config.yaml
n_head: 4
head_dim: 32
vocab_size: 512
norm: "rmsnorm"
norm_place: "pre"
qk_norm: false
optimizer: "laprop"
beta2: 0.98
decay_fraction: 0.937
final_lr_fraction: 0.0
seq_len: 512
train_tokens: 138700000
Each number is 128 + 24 x the weight over its row's rms, rounded and kept within 0 to 255. Layers, rows and columns count from 0. The size above them is the row's rms in percent of the matrix's.

# layer 4 MLP up, 512x128, rms 0.0591, rows 352-369, columns 0-127
size [104  60  93  98 128 117 115  86 129 108  84 116 114  91  65 113 112  92]
[[140  88 158 147 133 128 134 126 103  95 139 127 118 152  78 114  95 111 139 125 133 153 136 118 111 107 194 169 111 113 123 105 122 107 160 129  90 129 180 131 133 178 140 118 102  90 134  95 158 106 116 132  99 136 132 165 135 134 152 141  92  61 125 178 114 147 132 129 191 101 111 128 172  96 125 123 113 123 153 109 124  67 112 167 151 107 131 144 103 126  80 121 121 133 122 156 125 108 117 115 125 123  94  95 127 152 140 126 120 125 159 122  97 143 104 129 116 102 116 127 150 159 151 126 154 135 136 134]
 [144  87 133 128 133 162 141 114 181 118 177 114 151 154 173 186 105 149 129 117 179 105 127 111 132 160 132 156 162 130 143 141 109 127  88 105 113 125 120 138 115 131 148 184 133  97 103 106 163 124 136 128 100 146 164 102 117 131 109 129 155 135 167 147 114 151 162 114 176 106 114  91 110 125 144 117 126 101 146 144 162 147 132 132 121 105 132 131 142 131 118  98 123 125 143 126 170 120 139  99 150  95 136 125  95 144 113 151  85 177 142 146 123 104 117 132 157 166 124 160 139  87 142  85 148 167 158 123]
 [118 117 155 157 158 109 138 129 130 131 141 162 110 115  63 114 112  98 142 134 122  97 116 138 105 107 174 117 153 126 119 144 176 167 112 105 130 114 107 107  55 148 109 122 166  87 134 127 115 126 158 105 133 145  80 137 101  95 124 149 132 146 104 139 105 118 146 129 140 109 124 135  85 144 130 171 165 144 171 148 169 111 170 104 160 147 148 126 187 166 113 146 109 132 118 104 128 111  95 119 141 123 171 143 127 153 121 103 126 132 115 142 158 118  98 145 146 123 134 114  99 103  93 152 142 148 153 145]
 [ 80 134 107 142 125  71 134 121 125 136 103 112 142 144 142 146 153 145 143 138 116 115 128 168 141 104 143 105 117 144 128 100 139 154 150 123 133  85 170 123 111 149 176  90 114 114 108 142  70 106  62 135 187 160 118 161 159 147 160  82 117 147 120 131 134 151  68 177 138 118 158 133 118 116 106 118 125 118 104 122 121 100 153 147 147 118 135 141 120 156 122 135 129 128 112  95 106 137 152  85 177 157 124 143 106 109 126 116 141 170 119 121 116 169 123 135 146 133 113 155 148 151 110 113 142 123  97 159]
 [133 145 110 134 109 130 137 130 133  80 163 124 110 113 144 130 158 132 145 152 139 146 110 141 145 121 135 160 134 149 149 119 103 172  93  84 123 155 111 154 112 128 141 129 112 142 131 133 128 154  97 156 109  65 125  95 158 185 107 142 129 131 105 134 105 114 109 101 167 125 115 116 144 182 148 126 140 102 108 171 139 181 108 124 133 158  78 148 145 125 140 140 124 148 169 145 124  91 175 193 133 162 132 106 148 138 120 159 170 116 156 134 143 143 135 107 110 110 149  94 146 136 149 172 146 160 120 133]
 [145 124 147 119 149 133 113 110 126 153 113 162 153 119 108 129 113 117  98 159 136 122 133 161 144 147 155 101 133 133 135 136 115 139 119 144  95 140  85 120 147 135 160 121 103 162 168 145 151 122 114 133 156 150 180 130 136  95 119 117 118 101 152 111 172 117 122 133  73 132 129 172 143 104  92 154  91 115 107 146 103 126 133 132  98 146 203 118 135 128 155 138 111 119 108 100 124 143  89 110 185 150 145 167 128  91 117 125 137 135  80 117 110  85 121 169 140 120 117 147 130 114 137 105 108 101 129  49]
 [156 166 150 130 146 145 128  91 102 116 126  95  96  62 105 121 144 138 137 135 108 127  89 171 121 106 134 109 162 108 144 161 148 138 179  98 120 145 113 113 153 129 151 156 156 152 108 114 113 101 165 174 169 135 104 148 124 143 118 147 129 134 131  73  98 116 138 133 128 120 123 139 126 124  87 146 147 117 142 117 123 119 143 169 148 150 126 138 140  93 147 146 109 120 121 168 141 119 100 159  75 117 129 128 150 181 120 158 176 162 131 174 134 147 147 163 145 121 106  98 144 160 126 152 155 142 142 156]
 [139 122 118 128 154 101 111 128  76 130  86 175 115 124 124  87 144 117 113 108 171 138 135  93 151 125 157 130 152 144 100 143 172 176 145 171 119 138 113 120 147  91  89  95 124 105 136 134 131 112 128 123 148 168 148 129 110 128 114  97  83 115 115 122  87 112 147 103 125 119 168 146 136 113 139  97 134 114 189 100  86 134 113 134  90 162 110 138 110 119 122 172 143 101 143 147 151 125 144  96 132 119 142 158 161 148 140  96 116 119 174 147 117 116  99 130 169 116 139 122 116  86 147 120 136  81 167 129]
 [133 124 137 155 152 100 162 149 128 154 124 141 140 125 162 114 117 121 165 111 138 116  97 140 144 110  82 166 128 163 142 166 142 145 143  93 114 107 136 112 111 110 179 116 155 126 111  75 163 126 131 130  78  74  97 150 137 146 146 164  91 119 122 110 143  93 134  99  98 122 143 139 145 169 116  95 105 138 160 120  91 163 149 106 139 135 152  93 194 101 158  92 107 123 124 145 110  91 131 100 152 135 149 115 111 120 152 126 151 120 120 133 147 121 121 140 146 144 116 122 144 139 153 125 180 171 138  99]
 [134 104 115 120 126 112 143 154  82 193 139  89  72 105  88 152 102 116 108 124 107 157 150 140 164 155 115 117  90 135 142 147 157 133  89 103 140 108 151  90 112  71  82 140 127  79 129 135 132 134 108 119 156  87 136 138 129 141 146 119  94 165 130 130 166 145 124  98 154 150 142 151 145 115 138  91 119 111 137 127 125 113 151 148 120 131 151 131 160 164 122 125  96  90 126 114 140 130 151  76 146 122 123 146 123 147 153 155 117 145 103 136  78 173 112 130 176 125 128 139 160 139 117 129 103 144 112 131]
 [119 102 119 108 117 128 103  76 137 146 141 132 154 103 135 106 120 155 132 141 100 124 110 107 100 156 154  94 162 191 126 159 199 137 122 134  93 120 144 159 110 127 135 156 137 144 146 136 129  83 121 157 135 133 146 114 157  87 175  81  95  88 116 153 155 124 117 179  83 150 126 141 140 111 114 155 133 139  81 151 115  87 128 176 176 117 130 129 142 100 151 172 131 132 126 118 134 135 106 127 117 122 121 146 135 121 126 115 137 148 116 130 106 141 140 145 137 148 184 143 176 112 130 133 122 156 130 118]
 [120 119 110 134 151 146  93 151 116 119 131 105 110 143 112 153 116  90 191 149 145 170 145 120 150 130  94 176  95 127  85 146 130 139 109 112 148 184  72 143 165 108 159 106 120 126  98 130 123 138 167 124 111  96 102 134 124 108 130  81 150 143  95 117 103 129 112 125  88 145 116 137 117 111 166 107 114 159 123 130 111 117 115 144 140 121 162 157 101 140 138 166 129 127 146 114 134 114 178 130 153 128 165  97 166 166 160 156 165 138 144 134 107 139 117 105 185 115 129 135 126  92 161 129 126 152 148 114]
 [121 140 156  81 127 133 108 109 135 133 123 156 123 135 140 135  93 102 123 179 113 141 131 159 128  95 172 104 163 115 144 121 129 171 117 126 150 154 107 111 123 173 183 171 118 139 110 116 125 138 155 113 144 145 138 121 114 123 137 134 162  91 173 113 130 122 121 128 104 117  98 160 124 124 115 130 118 110 127 158 104 124 176 135 138 123 147 144 138 126 167 124 152 108  93 149 107  94  42 132 144 156 162 108 131 150 141 105 167 125 101 144 169 101  88 145 143 107  98 101  92 116 125  99 160 115 158 145]
 [136  95 129 144 174 138  99 128 123 104 133 123 113  92 119 144 101 120 184 118 200 110 106 121 157 131  87 122 126 101  92  95 154 133 154 134 156 135 142 161 140  97 111 151 118 106 123 127 147 128 133 149 126 141 109 114 111 171 149 115 118 126  94 118  83 135 115 136 168 145 134  93 130 111 103 159 120 134 115 150  91 105 117 114 118 130 163 107 164 161 100 181 111  91 104 102 138 118  86 158 140 113 132  93 157 102 134 142  83 163 122 114 146 130 151 111 120 126 150 124 178 140 129 168  95 166 131 133]
 [144 127 132  91 103 128 127  96 149 111  98  92 134 112 132 154 139 120 176 112 127 119 133 120 129 132  97 123 129 119 130 103  94  89  73 139  97 110 151 119 121 166 104 168 119 108 103 143  90 128 112 152 126 187 154 104 120 143 156 117 113 139 121 130  43 144 125 114 114 152 152 118 126 130 168  99 110 118 116 121 135 136 115 157  91 141  70 135 146 109 122 153 120  93 112  90 130  94 151 141 110  90 105  79 154 110 149 167 119 134 149 111 164 144 136 139 124 150 115 118 156 133 134 132 178  90 140 120]
 [ 90 114 155 163 119 118 161 153 100 142 112 119 160 161 134 111 137 148 153 130 128 122 160 154 161  91 151 131 153 146 117  68  64 120  92  95 147 144 150 138 152 153 128 116 127 107  81 126 142 142 124 145 118 118 115 105 143 159 131 124 136 105 124 140 129 127 111 147 126 113 115 132 142 113 155  86 145  82 111  89 116  88 108 170 108 149 178 148 165 127 107 138 121 166 135  88 128  88  91  80 116 126 139 122 148 118 108 112 109 148 125 168 100 152  76  84 115 146 138 138 138 135 136 138 136 149 106 155]
 [141 167 110 127 111  99 162 121 158 132 102  86  97 159 119 116 143 138 174 137 111 101 121 122  94 163 142 111  78 145 113  99 137 140 143 124 142 101 161 120 114 145 139 167 120  99 112 176 175  84 137 115 108 118  99 140 122 148 126 164 126 153 143 142 135 112 127 162 130 101  78 129 145 114  95 151 131 127 144  84 109 121 132 143 122 129  67 101  92 107 143  95 154 139 120 134  99 165 143 139  94 116 113  94 155 153 122 139 133 114 163 141 125 102 107  98 110 131 147 138 150 185 116 150 153 123 146 169]
 [162 167 140 140 117 128 136  84 153 109 147 106 128 127 136 119 142 164 160 139 117 115  80 128 131  96 131 115 120 160 125 170 123 148 179 125 167  69 159 152 149 165 150 126 152  87 127 162  89 138  83 167 146 136  78 128 144 144  90 175 103 158 133 139 171 154 103 145 103 115  92 121 139 138 116 143 118 165 105 105 163 144 142 138 133 118 117 112 119 102 128 146 142 150 125 153 134 133  98  90 150 117 137 108  95 120 143 132 117  79 119 113 151 141 120 141 118 137 157 104 109 117  99 131 177 151 138 122]]
# layer 4 MLP down (transposed), 512x128, rms 0.0568, rows 352-369, columns 0-127
size [102  57 101  98 124 116 115  89 124 108  90 115 113  97  68 115 116  98]
[[113 113 120 100 108 135 118 114 128 151 179 134 120  72 113 133 131  85 109  95 136 157 124 167 117 102 168 147 125 179 146 136 109 101 149 124 144  71 119 150 138  92 143 143  95 108 153 143 127 104 162  88 124 122 124 116 172 121  98 148 105 110 188 150 111 135 127 148 147 112 118 140 135 120 116 130 126 120 146 107 147 112 128 163 133  78 117 169 148 143 126 110 152 155 145 163 138 103 133 160 148 145 175 122 124 162 127 154 159 123 105 100 106 123 130 119 148 140  99 161 128 109 130 164 174 140  73 114]
 [133 128 164 121 140 152 135 130 148 136 130 114  97 155  97  80 152 129 152  78 123 120 153 167 163 121 122 129 151 104 143 156 134  96 134 145 159 160 108 112 132 155 139 120 119 136 174 121 103 139 134 146 129 138 135 138 157 143 127  85 139 134 187 152 155 151 132 139 195 151 111 116 153 171 108 169 130 112 127 150 102 105 165 141 134  75 167 152  83 164 137  97  90 125 128 115 175 103 124 119 107 121 159 151 149 130 140 152 143 133 108 162 117  91 122 142 100  95 106 145  96 128  99 133 114 124 114 156]
 [138 133 160 163 134 144 118 106 107 101 105 147 133  93 105 116 110 128 117 103 152 101 129 112 139 132 153  89 117  86 122 134 149 138 126 134 141 115 136 116 133 193 121 101 150 109 126 138 132  84 115 158 117 130 145 101 158 171 113 105 118 126  84 125 141 116 121 122 163 137 179 118 102  97 138 157 161 149 148 132 127 132 145 111 159 115 118 129 177 156 149 153 115  93 158 116 197  82 145 134 121 140 163 105 124 131  88 140 113 131  86 162 118 120 106 157 136 142 130 185 173 103  88 123 101 126 122  90]
 [113 133   7 155 174 110 135 144 133 121 166 106 156 121 128 136 132 110 148 136 101 139 122 129 123  95 137 158 141 109 130 127 107 149 147 114 130  97 162 115 114 113 137 155 104 130 120 138 118 127 152 129 138 141 132 108 110 166 146 161 127 164 118 129 150 135 128 139 157 106 135 139  84 149 108 101 149 131 145 108 115 107 146 136 101 117  90 136 120 139 134 125 133 156 131 139  60 128 154 102 147 176 124 147 135 139 114 111 130 113 100 218 146 110 127  98 139 125 107 126 169 150 148 136 104 139 143 151]
 [111 174  95 146 115 124 144  85 147 140 139 127 112  91 166 118 167 115 135 109 138 151 141 120 134 177 182  82 144 130 137  60 125 123 102 115 136 112 153 158 173 117 115  99 107 129 152 165 118 110 120 156 148 134 127 100 171 153 156 136 168 150 105 148 117 113 114 121  94 156 155 145 118 116 117 118 115 134  95 105 138 111  89  86 109 154 120 125 136 128 138 125 118 118 148 163 138 160 152 142 113 144  88 138 159 103 139 159 141 108 122 130 121 152 178  80 116 124 194 104 117 133 133 131 117 129 150 124]
 [123 150 116 120 165 125 132 152  96  71 139 137  93 108 128 158 104 118 161 159 110 141 106 136 153 115 124 130 152 113 139  93 107 157 124 160 104 122 118 172 139 101 123 162 144 135 140  99 102 172 166 141 137 128 111 120 143 114 117 125 134 131 168 130 172 130 124  98  82 124 126  95 114  87 161  85 149  74 103 101 118 126 114 138 149 129 136 139 143 162 128 153 179 150 136 117 127 114 120 131 117  73 159  98 102  91 147 117 126 142 114 138 158 126 100 152 103 115 114 133 138 101  82 146 167 100 180 106]
 [133  96 153 135 124 137 146 124 154  88 169 148 100 111 102 121 123 159  96 103  99 135  94 101 138 135 119 148 133 108 143 157 138 100 114 129 147 155 104 145 115 124 115 124 140 128 167 154 139 102 152 125 168 194 147 146 144 140  98  97 135 118 107 145 117 185 137 129 125 151 162 109  84 150 104 112 178 113 116 125  57 151 126 118 162 110 110  82 125 133 137 113 100 172 135 121 152 150 135 158 108 109 166 159 143 118  70 135 133 122 118 140  97 136 134 174 103 142 130 137 142 148 142 135 112 128  81 125]
 [127 150 143 112 138 114 132  90 147 147  99 170 128 163 107  94 134 127 113 126 155 162 150  77 100 156 154 129 173 163 152 103 143 152 135 123 108 161 130 134 124 143  99 118 150  58 127 134 140 118 132  92 153 146 150 141 180 105 141 101  99 121  95 135 119 153 143 120 132 101 114 138 162 124 137 138 132  85 149 139 126 124 170 132 124  80 118 116 123 133  66 155 125  75 148 142 168 111 140 149 100 113 115 154 133 132 141 113 127 106 121 144 176 112  90 137 143 130 129 100  89 102 128 122 179 147 132 151]
 [145 113 138 120 128 155 185 117 153 148 139  98 157 127 129 140 144 129 124 108 124  78 153 150 144 127 114 124 102  66 151 120 123 120 135 110 191 122  82 123 142 114 150 102 106 127 167 145 129 141 112 126 147 130 186  95 117  89  95 111 148 144  86 151 120 139 120 148 116 156 140 166 169 102 118 139 138 113  79 129 105 119 150 135 132 152 131 156 144 148 132 132 149 132 146  98 132 134 167 112 133 138 116 114 125 139 141 167  81 129 121 123 135 141 181 112 184 170 165 107 146 120 124 117  93 172 147 108]
 [160 109 156 131 100  88 149 143  75 185 100 113 101 119 131 100 127 130 103 131 120 161 103 113  97 169 136 114 113 140 177 135 138 120 129  95 132 114 113  77 105  76 115 110 105 128 141 138 102 122 101 145 150 123 147 150 127 150 133 132 107 121  99 129 105 142 132 133 138 152 141  91 114 133 119 117 131 168 111 139 108 138 158 182 119 133 127 125  84 140 121 154 130 133 100 100 105 111 169 130 139  82 114 118 118 144 143 132 113  90 116 112 110  74  70  87 159  93 121 179 130 124  87 130 112 137 136 109]
 [107 163  85 115 142 106 154 122 146 120 153 131  99 120 126 184  89  88 128 128  85 122 142 108 143 149 117 111 146  78 133  81 107 103 152 133  92 148  97  98 140 121 159 139 129 139 116 168 140 117 145 102 124 153 127 125 163 135  99 148 121 131 156  99 118 147 136 103 116 148 146 168 116 118 106 124 122 104 145 124 136 124 191 166 164 132 156 144 115 134 161 133 148 130 125 153 145 149 162  81 164 105 102  92 110 111 155 129 118 104 103 102 139 121 160  80 111 123  98 116 147 119 129 143  84 113 133 182]
 [ 94  71 129 118 178 128 109  89 106 136 133 120 151 127 127 140 132 102  74 119 108  98 144 143 134 154 117 139 124 116  90 124 145 120  97 120 146 111 105  88 117  87 153 128  88 134 107 108 124 111 104 129 106 139 140 154 140 144 112 123 142 156 100 162 160 105  94  97 109 164 154 148 116 135 142 112 125 172 114 135 114 122 107 114 150 122 126  76 119 165 167 100 205 122 154  90  87 127 141 140 147 112 145 154  94 125 143 138 129  89  98 191 130 122 121 144 141 123 131 136  87 112 150 118 118 150 111 142]
 [133 149 133 141 131 109 108 111 164 131 166 123 130 131 137 107 133 125 130 123 195 125 140  73 143 107 108 130 183 100 141 104 135 130 128 132  88 146 172  62 116 145 103 170 138 109 154 122 100 126 145  94 135  99 114 108 110 122 123 132 123 134 108 133 151 175 153 109 125 113 119 105 135 143  98 104 153 129 113  90 105 120 135 125  99 125 173 159 125 111 201  84 101 138  92 105 117 138  97 140 114 109 123 163 114 131 143  77 137 114 158 125 125 115 109 107 138 108 143  87 116 160 138 110  84 145 148 142]
 [127 146 130 135 145 120  92 124 130 105 131 111 123 110 114  82 104 125 139 125 158 128  92 106 121 122 132 149 145 113 104 120 140 145 111 169  75 116 139 137 107 186 108 152 118 161 126 140 114  97 146 135 104 148 109 111  87 109 107 142 137  83 110 134  74 144 139 132 110 150 124  77 162  92 130 101 118 142 153 134 122 127 157 117 140 168 180 136 127 151 106 140 108 125 172 155 174 172 121 115 144 117 110  88 165 120 125 128  91 165  98 154 155 140 138 130 156 137 131 124 165 161  67 162 135 141 118 102]
 [100 102 117 129 124 119 102 147 104  98  85 172 150 109  80 109 151 145 118 138 150 167 132 158 180 124 109 111 153 110 127 136 120 138 141 136 135 122 126 111 158 131 114 154 138 130 154 141 136 104 125 190 123 132  95 132 134 169 142 124 121 124 129 166  87 151 118 162 108 136 128 123 157 160 159 147 116 190 147 128 133 162 101 167 100  95 123 107 112 155 114 130  94 163 154 125 216 156  88 120 118 169 151 138 142 118 153 117 110 109 135 165 132 121 118 114 112 165 134 123 123 129  91 132 137 145 110 131]
 [112 180 145 161 149 152 127 123 125 148 132  94 161 149  97 137 148  99 134 126 134 155 147 113  98 107 115 143 117 107 154  99 118 142 139 151 141 143  86  83  90  77 111 123 116 100 147  98 116 149 122 158 152 133 111  84 118 118 109 133 121 136 158 114  99 133 140 112 137 128 127 121 166 158 111 140 204 154 148 142 123 116 115 115 151 170 138  88 123 124  93  94 170 134 101 105  98 102 152 144 116 148 102 147 151 152 124 169 109 122  88 144 158 153 147 101  92 147 178 100 145 145 140 142 111 121 149 106]
 [123 151 150 129 120 124 119 108 122 124 109 162 141 120 118 153 133 131  88  92  96 133 115 110  89 154 115 188  90 108 162 174 150  76 141 154 126 110 182 140 117 122  90 108 108 146 142 111 109 138  84 177 105 143  92 132 132  70 140 123 121 107 145 149 119 127 139 101 155 149 152 113 119 149 128 113 160 129 170 159 132 118 127 136 132 104 164 106 114 118 142 140 123 108 144 142 159 135 134 116 131 160  96 154 156  71  93 121  76 122 101 107 104 111 130 153 146 130 136 113 144 123 119 107 136 137  75  93]
 [150 139  92 193 142 123 130 164 105 138 105 114 132 129 126 119 143 127 121 135 111 118 111 141 137 103 126  73 102 143 108 126 141 155 148 129 156 124 105 127 104 155 173 138 100 109 131 111  96 119  95 131 116 166 126 176 160 141 125 160 131 193 143 189  85 121  89 138 135 172 135 180  88  88 182 131 134 135 123 118 136 122 124 100 147 121 132 125 135 138 166 123 158 147 125 120 155  86 135  82 133 140 130 123 126 137 162 135 144 162 102 165 137 173 115 140 116 111 121 142 162 119 145 124 156 121 143 142]]
# layer 4 MLP gate, 512x128, rms 0.065, rows 353-370, columns 0-127
size [ 56  96 100 122 126 117  94 138 112  84 114 106  92  62 117 113  93  86]
[[116 177 123 127 159  72 156 119 136 133  73 139 118 152 122 147 120 131 147 123 130  79 152 127 140 106 155 117  87 146 100 103 136 137 105 142 136 160 143 156 122 117 122 136 119 155 129 111  72 132 107 137 119 114 132 144 129  93 131 137 143 171 139 139 107 147  67 122 109 163  91 159 155 135 136 120 135 105 127 100 129 137 117 104 148 181 132 138 162 126 144 117 158 113 134 111 135  82 125 118 123  50 140  86 126  89 110 146 124 111 146  97 153  86 153 135 130 151 129 123 127 122 109  67 124 154 112  99]
 [149 137  98 162 127 155 173 173 180 146 186 116 132 147 109 105 176 140 154 136 142 116 100 140  81 115 104 114 174 135 127 132 140 132 145 108 127 153  87 112 104 102 153 117 100 153 131 112 121 159 138 116 134  86  94 143 104  82 126 130 121 151 103 165  91 119 135 118  81 138 119 133 133 155 141 147 124 137  98 120 146 144 139 192  97 129 120  76 125 115 150 125 121 152 142 137 115 149  99 132 130 127 130 161 134 136 107 147 126 179 128 117 130  92 131 108 118 116 152  74  88 146 134 160 138 118 144 138]
 [146 119  90 109 179 111 108 166 149  75 120 146  89 119 126 131 122 121 127 125 160 122 100 114 147 122 117 132 125 115 127 152 158 120 128 116 130 124 133 170 147 105 121  86 104 148 104 105 132 138 140 151 131 132  81 149 142 114 126  88  69 147 110  96  92 131  94 142 119 108 202 165  91 131 108  70 124 111 130 156 127  87 128 115 131 123  98 135 119 139  99 162 105 109 164 140  94 130 169 116 148 171 106 138 118 106 125 119 167 136 114 153 151 119 117 141 144  83 130 132 159 149 159 117 108  96 120 124]
 [107 118 110  98 163 113 108 121 100 128 125 138 151  99 167 142 143 129 120  86 136 118 168 141 149 157 132 115 112 127 175 105 153 154 141 116 128 112 142 125 104 114 143 122 103 136 132 132 142 138 132 111 146 106 155 127 110 135 186 153 103 146  71 147 121 116 146 112 145 138 151 112 149 147 131 155 134 151 138 130  96 161  58 118 122 128  89  59 136 127 143 100 144 136 135 114 129 131 145 132 141 127  97 154  98 112 165  82 119 103 129 111 141 141  47 125 129  76 139 140  95 105 183 129 145 115 148 144]
 [125  91 117 126 129 147 126 148 104 132 137 121 143 128 121 162 106 144 103 119 138 113 189 154 145  98  92 141 100 140  85 148 151 138 121  89 119 104 118 170 120 151 154 116 122 103 149 122 158 128 117 143 126  95 107 152 114 116 178  94  93 135 157 139 141 125 139 140  96 137 126 134 149  95 116 123  99 138 135 159 139 148 110 140 126 133 141 133 114 131 174 117 109 126 154 105 127 170 109  58 162 146 135 163  90  99 160 165 136 145 120 130  91 135 124 174 170 127 160 126 134  82 146 122 102  92 178  84]
 [153 109 134 125 126 145 117 125  93 105 165  87  95  62  93 148 149 115 145 121 125 116 111 178  92 141 129 130 148 112 113 127 138 115 138 110 135 121 110 126 143 106 128 133 139 165 151 141 135 112 159 131 101 131 113 122  78 153 163 159 159 160 129  90 117 111 116  74 122 162 131  93 119 103 104 125 120 161 165 102 162 149 124 159  95 116  97 173 161 139 173 161 124 122 151 137 114 124 150 183 115  94 129 136 129 133 160 181 145 118 113 162 144  96  99 110 153 111 138 131 143 137 111 130 114  89 153 139]
 [104  98 118 103 141 115 119 119  85 135 130 107 111 112 147 124 147  62 173 126 124 104 134 103 140 145 108 125  92 133  85 155 135 141  72 134 139 155 121 127 140  90 118 157 146 138 139 144 166 115 122 145 152 101 159 156  99 137 164  98 105 131 102 138 102 126 102 136 106 167 172 123 155 120 143  95 136 147 131 126 111  93  93 155 100 144 129  86 104 106 163 149 158 101 135 133 121  99 136  84 127 119 112 118 111 145 155 143 156 121 146 118 103  82 144 108 152  85 138 107 116 140 203 111 125 124 147 147]
 [132 143 123 106 100 117 120 128 121  86  99 144  90 159 141 128 153 159  95 101 123 146 151 165 119 134 125 106 113 109 154  81 126 124 116  87 144 137 167 124 181 136 119 131  90 139 122 130 156 132 146 146 145 117 127 100 123 144 157 189 137 122 148 125 146 126 125 136 134 127 128  73 135 129 169 132 144 161 157 123 143 106 114 145  84 123 101 136 109 126  97 113 155 181 155 131 105 140 156 140 128 126 107 167 147 117 130 133 114  85 154 107 143 105  62 101 166  81  92 147 135  99 138 138 135 128  92 179]
 [126 126 110 113 142 120 154  86 123  90 134 125 154 136 177  82 150 113 118 126 117 122 100 118 110  78 140 101 137 124 139 129 140 103 129 124 111 131 122 121 135 162 153 130  89 168 137 122  85 139 141 132 141 165 146 127 129 115 114 117 108 128 152 143  82  78 115 121 136 126 126 113 102 167 146 166 106 178 116 135 104 152 132 140 154  94 120 100  66 119 135 168 175 163 127 171  96 108 111 153 137 129 126 117 121 116 110 112 127 133 128 102 132  75 109  98 121  48 162 136 128 116 156 126 166 106 126 135]
 [107 160 125  91 122 161 130 139  97 113 166 119 136 146 144 135 116 133 118 123 143 154 110 138 147 150 109 102 168 153  80 162 166 104 103 116 129 160 138 132 162  82 110 143 152 147 144 122 153 113 162 181 137 112 143 104 160 143 115 148 128 163 137 164  99  91 110 121 118 149 121 109 141 146 156 174 130 149 139 149 141 124  88 130  99 141 133 129  77 163 124 129 127 136 150  94 103  63 112 115 113 171 139  98 107 118  96 118 131 134  85 145 149 136 128 143 119 141  97 138 136  56  98 135 113 106 133 123]
 [126 134 117 102 129  96 178 101 119 149 139 138 168 102 146 132 121 142  89 109 111  42 126 127 122 167 146  80 120 127 133  99 128 122  88  91 105  61 160 109 114 154 135 125 106 115 152  86  90  86  89 121 135 155 153 109 161 152 162 170 125 144 170 152 177 126 109 138 138 144 141 119 142 146 117 128 143 129 124 155 169 129 130 133 130 141 125 101 120 132 126 109 137 124 120 128  94 150 101 104 104 129  93 154  90 107 126 134  97 124 111 112 140 122 119 143  86 119 146 119 108 119 145 109 101 102 144 149]
 [170 106 120 127 173 107 105 175 115 159  99 125 134 121 129 123 100 113 145 104  89 116 115 137  99 155 156 111  92 126 109 149 135  95  74 144 124 137 145 127 126 117 114  84 102 142 131  96  94 126 111 123  79 115 184  90 101 126 124 118 137 153 159 146 129 109 103  96 138 114 126 136 138 131 131 163  99  99 113 132 133 143 103 120 149  84 130 101 101 167  85 141 131  76 133 148 138 125 102 131 142 123 120  78 114 164 110 142 139 182 118 140 123  82 115 142 155 134  91 165 114 141 102 136 139  86 149 115]
 [143  75  82 166 135 133 146 126 125 110 147  88 109  94 137 119 111 120 144 117 114 169 111  97 124 146  81 106  78 108  94  99 114 123 131 154 139 149 132 150 127 122 147  91  86 112 106 125 132 152 140 149 115 111  87  82  72 164 158 139 108 156 100 145 112 122 104 156 150 173 131 104  97 138 130 144 173 138 110 137  96  86 101 156 122 173 100 139 139 161 133 126 136 151 129 133 119 137 161 121 123 117 145 138 154 131 124 134 121 137 154 114 136 143 120 107 169 123 106 160 184 104 138 155 102 120 158 134]
 [101 114 121  78 166 124 113 130 116 123 106  87 131 147 120 110 165 126 115 126 140 116 138 168 138 120  85 131 164 143 141 152  94 107 131 128 143 106 150 158 175 119 153 130 113 159 180 110 170 128 118 153  86 104  97 137  95  93 102 144 190 132 114 118 134 125 100 116  62  99 123 107 133 123 147 143 126 125 159 139 118 197 129 152  96 130 123 140 120 166  89 105 105 113 166 111  98 139 138 107 121 130 130 135 131 146 141 144 109  71 143 121 135 138  91  89 112 159 142 138 125 119 129 102 133 118 103 136]
 [159  79 137 158 149 110 123 102  73 110 125 153 167 163 127 143 133 134 124  90 113  95 106 130 108 127 118 132 110 111  86 107 136 126 124  61 122 135 182 131 171 146 139 114 119 167  96 119 127 152 104 143 107  63 148 139  94 102 120 122  82 124 145 122 153 141 131 113 119 111 174 146 139 139 110 120 135 138 135 134 119 131 105 131  80 132 151 122 163 100  93  92  85 136 123 120 131 129 119  91 135 146 138 121 119  78 171 121  84 106 110 126 123 121 127 109 162 118 119 131 158 115 175 134 126 159 105 133]
 [184 101 125 105 117 113 116 122 123 123  99 110 144  90 145  98 159 113 120 136 148  89 154 140 155 119 160  99 134 151 103 186 156 102 130 143 125 133 123 127 120 129 106 156 139 114 137 126 119  95 130 128 129 157  74 163 154 100 129  99 164 122 134 115 142 123 143 125 135 121 156 101 154 120 148 122 151 121 119  97 110 107 149 194 146 161 104 143 151 121 128 130 113  75 118 136 118 167 167 133 200 138 119 124 153 148 147 133 177 144 117 113 109 162 105 173 125 110 141  97 156 135  95 149 134 124 163  92]
 [171  81 127 155 135 122 140 158 142 141  79 140 112 141  78 112  92 138 135 121 123 104 123 133 113 160 125 151 100  66 133 154 152 128 109 144  89 172  98 169 153 103 120 118 133 161 157 121 112 102 173 135 155 136 147  98 109 101 189 116 140 116 137 125 153 105 126 147 125 110 133  79  74 130 102 106 119 131 158 130 137  57 153 151 116 116 139 121 151 133 136  97 127 159 132 116  93 110 135 131 126 152 147 126 131 124 131 108 140 146 158 148  94 119 120 107 145 137 127 147  98 180 127 108 160 139 138 136]
 [145 102 133 126 128 140 152 122 129 187 144 120  99 145 120 120 125 135 136 152  87 117 140  93 131 104 188 128 121 117 137 115 104 102 126  93 161 120  77 104 115 155 139 156 147 130 167 147  76 171 129 145 151 148 146 110 142 123 135 160 160 143 165 134 142 112  76 108  97 156 111 159  90 111 136 126 126 107 131 123 167 166 154 135 119 132  91 115 144 121 125 102 132 165  77 105 105  99 102 155 132 113 133 154 168 126 125 115 108 179 118 155 102 142 128 120  80 156 108  98 101 107 126 109 121 111 158 119]]